{
  "num_hidden_layers": 8,
  "num_attention_heads": 2,
  "num_key_value_heads": 2,
  "positions": "learned",
  "tie_word_embeddings": true,
  "init_std_o": 0.0102,
  "learning_rate": 0.0093,
  "beta1": 0.93,
  "lr_head": 0.00791,
  "final_lr_fraction": 0.1,
  "max_seq_len": 256,
  "z_loss": 1e-05
}
Each number is 200 + 30 x the weight over its row's rms, rounded and kept within 0 to 999. Layers, rows and columns count from 0. The size before them is the row's rms in percent of the matrix's.

# up: layer 4 MLP up, 768x128, rms 0.197, rows 98-108, columns 64-127
# down: layer 4 MLP down (transposed), 768x128, rms 0.0802, rows 98-107, columns 64-127
up98,095,173,156,207,169,245,209,188,168,156,199,192,266,232,196,221,239,220,153,164,248,209,227,245,223,170,198,184,213,228,181,192,208,200,157,150,170,146,221,175,203,153,199,192,183,141,182,253,226,241,189,196,181,184,201,203,183,243,212,192,162,216,143,193,152
down98,101,205,229,165,202,171,215,218,159,201,185,193,172,126,178,146,220,194,248,193,219,201,194,202,217,218,184,193,205,212,180,231,169,202,223,140,194,226,264,146,181,232,189,187,194,179,227,220,195,209,255,227,186,201,220,231,205,190,168,216,257,236,202,225,138
up99,100,199,196,203,218,226,225,164,191,236,171,196,174,241,198,235,206,166,212,245,223,228,217,138,248,194,154,205,225,156,221,182,114,222,229,260,233,228,212,213,190,209,163,261,238,225,214,223,238,185,204,211,240,195,193,193,274,203,182,240,268,213,200,168,151
down99,100,231,181,223,194,180,228,206,207,168,249,189,224,200,176,148,197,233,205,188,264,182,206,170,210,203,177,222,172,248,182,192,213,179,164,227,192,170,170,265,209,182,170,206,162,197,219,161,170,168,166,228,224,233,206,200,175,237,207,179,204,188,174,271,216
up100,105,208,193,252,176,171,245,236,195,195,259,141,207,235,222,189,170,197,181,215,200,199,165,229,183,161,197,176,146,179,222,164,168,232,272,224,242,191,176,189,165,192,180,265,188,177,187,183,217,152,225,204,214,223,228,202,231,188,185,137,246,188,171,207,247
down100,114,193,168,198,218,192,230,190,157,227,225,192,185,215,193,140,203,256,233,155,181,207,190,194,171,227,212,151,217,213,171,221,243,250,207,204,230,244,189,189,210,169,195,223,262,223,230,179,195,233,176,231,231,215,210,169,212,180,188,133,185,180,214,194,123
up101,101,176,195,163,191,216,208,237,202,153,261,172,238,214,196,210,164,247,200,211,199,230,220,192,204,259,165,170,214,181,193,261,215,201,215,172,212,230,235,216,208,185,161,182,215,222,233,167,171,194,210,213,219,216,228,189,133,220,179,169,169,209,279,144,176
down101,094,160,220,167,180,200,138,161,191,220,175,172,209,195,218,221,164,274,142,176,183,172,174,209,207,191,249,180,175,187,192,202,247,186,182,176,194,273,235,179,202,206,172,210,236,205,218,194,185,162,220,195,133,169,164,199,206,166,150,177,213,211,177,259,157
up102,085,229,218,219,191,212,138,225,220,260,188,161,210,211,162,260,204,213,154,180,209,181,212,204,211,164,155,191,172,250,267,256,172,232,208,157,201,201,202,217,165,232,211,187,180,219,212,215,221,216,201,174,208,171,145,198,203,199,160,189,176,174,219,189,198
down102,095,160,170,174,236,226,249,146,178,216,172,247,135,228,177,235,177,250,237,190,185,226,205,137,199,195,221,224,222,180,189,222,195,137,178,222,202,193,210,161,200,192,142,219,245,142,221,181,204,187,152,238,202,230,181,210,200,215,219,166,178,207,164,213,231
up103,093,201,177,208,196,183,234,192,179,212,196,228,192,180,186,191,182,162,176,206,187,216,177,217,196,145,256,203,199,212,264,254,207,208,189,174,218,220,200,168,199,161,188,231,201,172,170,212,225,257,134,223,209,212,255,153,169,181,134,211,231,270,237,150,203
down103,091,160,186,189,192,193,190,209,210,238,183,237,205,238,229,229,186,253,252,169,182,186,114,182,231,254,134,207,168,193,226,194,185,201,225,243,243,242,195,209,210,174,213,172,204,164,224,131,223,226,192,202,220,204,239,289,188,240,204,191,197,176,228,226,166
up104,095,205,185,188,164,191,180,307,203,216,188,224,209,234,231,199,255,197,226,213,219,167,156,230,218,199,229,196,167,227,194,223,175,197,205,150,226,209,222,230,156,231,199,203,184,213,256,183,246,199,211,217,243,206,175,193,217,198,214,218,202,199,182,154,212
down104,086,163,184,218,232,192,214,150,235,200,207,242,164,167,224,267,202,180,239,170,154,155,212,225,199,221,213,159,221,188,201,165,238,161,226,178,192,192,227,135,162,216,170,192,228,231,197,192,182,233,232,216,125,135,230,212,225,180,178,172,258,187,230,235,171
up105,097,167,155,173,228,209,218,179,201,168,206,170,251,244,199,275,114,198,241,230,194,198,183,163,172,238,176,218,207,191,212,226,191,236,226,224,215,222,249,210,216,236,186,191,156,194,203,204,221,142,143,188,221,125,241,171,243,170,188,201,170,164,135,155,198
down105,097,234,165,180,242,193,198,141,195,249,197,206,185,176,173,200,218,205,162,191,200,215,221,251,272,227,189,182,191,193,221,164,191,166,193,208,254,224,192,232,182,178,252,199,206,184,204,214,164,188,214,206,189,230,198,158,193,206,165,207,200,243,165,279,210
up106,096,244,235,179,225,172,211,232,161,199,191,216,199,214,200,188,230,163,176,165,220,206,193,229,239,190,191,234,200,194,196,198,163,177,283,209,264,134,174,167,221,207,246,206,209,231,167,194,247,170,207,240,196,182,154,234,196,190,226,202,242,173,160,182,176
down106,088,202,225,248,220,242,186,180,209,192,183,240,186,182,249,255,186,178,248,212,213,207,197,163,238,234,193,241,154,209,235,179,157,187,207,203,222,174,239,188,178,194,142,194,179,168,239,205,217,221,198,180,201,235,205,149,182,216,191,196,186,266,200,250,178
up107,106,284,196,216,206,189,234,210,156,174,197,215,215,233,225,139,219,237,202,174,269,221,189,145,200,233,262,143,177,203,238,189,176,192,252,178,176,200,134,198,210,182,205,221,166,223,213,197,222,183,187,156,224,179,243,228,207,184,263,136,209,162,176,198,164
down107,115,195,199,217,256,212,181,171,207,203,258,203,179,171,170,213,234,183,206,188,261,223,160,213,187,168,201,182,189,215,195,185,215,200,167,173,183,191,218,188,176,228,201,243,127,138,235,202,225,211,182,145,138,145,262,230,223,160,210,234,254,226,186,205,237
up108,092,190,189,212,158,218,183,223,250,200,216,189,282,244,251,198,162,214,247,188,166,180,193,224,226,203,152,190,249,212,147,186,153,253,176,202,214,160,184,202,196,204,197,227,179,161,164,144,258,201,198,250,159,205,213,230,146,204,212,184,217,190,186,161,179